Part of a small language model's weights: width 320.
Each number is 200 + 20 x the weight over the matrix's rms, rounded and kept within 0 to 999. Layers, rows and columns count from 0.

# layer 9 MLP down (transposed), 1280x320, rms 0.0448, rows 985-993, columns 80-159
203,192,222,223,191,211,191,191,214,190,189,196,187,224,171,203,227,188,184,215,186,208,213,177,201,200,161,180,221,187,261,186,232,204,216,211,195,195,200,186,203,161,220,201,197,162,181,176,205,203,190,208,162,180,217,226,210,164,195,217,203,216,183,196,173,198,199,206,205,172,193,224,221,189,196,195,206,204,187,218
221,187,208,171,169,202,188,251,203,172,190,167,185,199,200,225,220,186,218,168,211,195,201,240,203,193,197,197,206,214,159,211,201,217,195,197,197,196,166,195,210,227,219,157,218,233,223,196,189,194,218,208,173,223,232,213,208,214,232,212,179,212,218,227,218,215,236,229,211,198,194,255,218,166,178,211,221,178,162,188
195,216,196,196,164,183,196,179,225,227,205,210,220,197,216,215,180,221,190,248,178,197,182,185,251,193,211,216,234,186,185,193,233,200,195,174,193,199,192,202,201,199,188,190,201,222,222,198,168,191,186,155,202,165,204,208,199,185,193,166,209,203,173,211,187,188,213,227,233,197,199,210,216,187,206,203,173,178,194,192
174,204,218,219,219,193,206,202,198,174,219,179,257,192,206,218,216,197,209,182,201,185,220,204,222,181,223,189,221,163,189,199,191,208,203,224,176,205,195,181,220,174,196,195,177,208,192,222,191,217,198,183,203,209,202,241,200,205,186,226,225,180,233,215,222,218,207,190,194,191,155,211,188,207,207,218,189,198,231,186
179,224,225,170,179,242,187,225,207,181,150,181,177,210,184,206,203,195,194,212,219,186,204,199,194,165,157,206,189,246,214,190,192,258,201,224,215,193,179,234,241,213,209,205,211,214,183,217,207,227,165,223,179,192,189,160,204,202,221,160,199,158,203,163,222,183,194,196,167,228,208,224,191,204,185,209,217,213,207,210
224,205,187,213,180,195,187,213,204,212,209,207,193,195,191,172,206,179,201,215,214,181,205,209,224,190,236,185,185,219,183,219,226,187,171,190,159,218,213,182,193,216,199,238,149,173,209,189,226,186,216,170,214,231,225,177,205,178,211,213,194,239,203,183,228,215,213,175,200,203,191,210,212,236,252,165,244,236,193,221
214,189,204,192,216,196,192,196,176,171,208,173,189,192,200,215,185,228,201,168,177,238,195,200,209,199,231,207,183,175,186,200,218,221,205,209,211,173,215,202,186,200,201,205,235,211,197,162,178,197,191,182,223,189,208,204,202,208,212,195,213,228,200,212,216,172,171,219,181,237,190,188,201,219,212,232,195,200,196,184
219,225,228,226,170,228,186,181,220,238,205,203,229,180,219,185,191,202,215,197,215,186,210,174,203,213,218,180,225,232,173,217,187,201,218,204,178,166,212,185,204,201,216,183,214,199,189,190,205,187,218,199,218,240,188,198,183,194,192,176,174,220,194,179,191,219,196,213,223,181,221,188,217,190,216,205,193,197,189,176
218,196,140,209,197,201,217,211,208,188,185,217,218,204,208,203,209,176,189,223,222,190,176,181,214,192,176,212,214,206,186,200,178,178,202,197,220,179,162,186,219,164,206,177,171,176,217,191,195,176,174,191,211,227,244,167,218,203,184,177,150,193,206,207,229,199,240,186,215,221,210,223,200,195,210,143,242,198,178,187
# layer 9 MLP up, 1280x320, rms 0.0876, rows 986-993, columns 80-159
225,225,192,207,176,195,164,255,167,200,195,194,200,198,206,187,155,214,204,191,201,203,218,191,240,241,215,201,168,206,198,204,185,188,227,200,162,211,190,191,254,228,192,199,146,192,195,191,192,207,175,214,210,198,213,210,207,164,205,221,192,167,232,194,178,181,189,167,206,227,217,184,189,196,154,189,212,197,226,195
232,234,237,236,243,188,185,215,211,218,216,203,202,233,181,181,193,205,186,168,254,194,177,207,201,175,175,181,193,196,156,171,187,233,201,238,191,181,176,199,206,204,198,232,203,182,236,211,203,227,215,213,211,225,219,205,233,203,187,191,215,207,222,184,172,193,204,209,194,189,183,219,197,216,212,214,207,230,218,216
160,206,213,187,195,221,206,228,187,222,165,177,206,161,197,198,193,209,223,222,217,212,216,195,196,198,207,224,249,232,170,220,210,212,197,186,183,204,220,201,176,183,241,208,166,204,179,215,169,206,225,205,214,200,193,167,209,211,158,218,187,193,194,208,231,197,186,177,206,218,236,162,190,201,187,208,236,200,220,199
162,196,202,182,182,212,200,171,209,171,202,210,208,203,210,219,185,202,203,198,236,217,242,176,189,206,170,210,214,169,203,160,200,212,201,191,247,205,184,205,229,223,212,180,209,191,190,191,210,221,214,161,173,194,188,234,215,195,202,238,196,234,213,193,225,179,190,207,188,187,187,229,220,200,177,216,156,217,224,198
212,216,172,199,210,162,208,180,212,192,209,177,180,194,229,176,233,199,187,178,244,191,179,207,228,190,208,199,207,196,189,197,182,173,197,227,204,191,220,206,134,189,204,189,210,167,218,210,222,191,210,198,193,162,197,200,205,205,216,171,210,191,193,204,206,178,186,226,238,171,185,187,223,216,218,189,230,206,187,227
186,208,231,228,175,209,214,172,226,184,215,190,190,175,205,199,231,219,207,207,190,185,204,219,214,187,211,218,209,211,219,237,187,214,186,215,174,207,218,205,198,223,237,217,209,206,191,206,203,205,235,216,191,215,220,192,183,175,183,202,174,171,153,217,198,167,156,209,232,158,191,196,200,218,198,207,198,204,183,191
157,186,204,193,179,195,203,196,183,230,212,252,223,207,181,201,175,224,193,190,208,212,188,183,241,226,197,141,222,208,200,187,196,236,215,201,191,194,189,189,183,212,164,210,206,218,186,215,204,198,195,182,216,198,187,226,167,219,188,213,187,194,170,179,173,212,183,190,186,208,199,190,195,207,192,176,208,178,168,192
211,216,192,197,167,207,180,207,169,233,223,194,220,226,207,182,236,217,167,222,164,189,181,202,203,157,200,189,217,176,211,180,182,187,199,192,173,222,212,193,187,190,173,176,232,217,215,233,185,176,198,214,213,146,199,201,187,200,214,237,160,203,214,204,225,214,224,209,197,192,178,211,195,200,171,225,160,197,208,214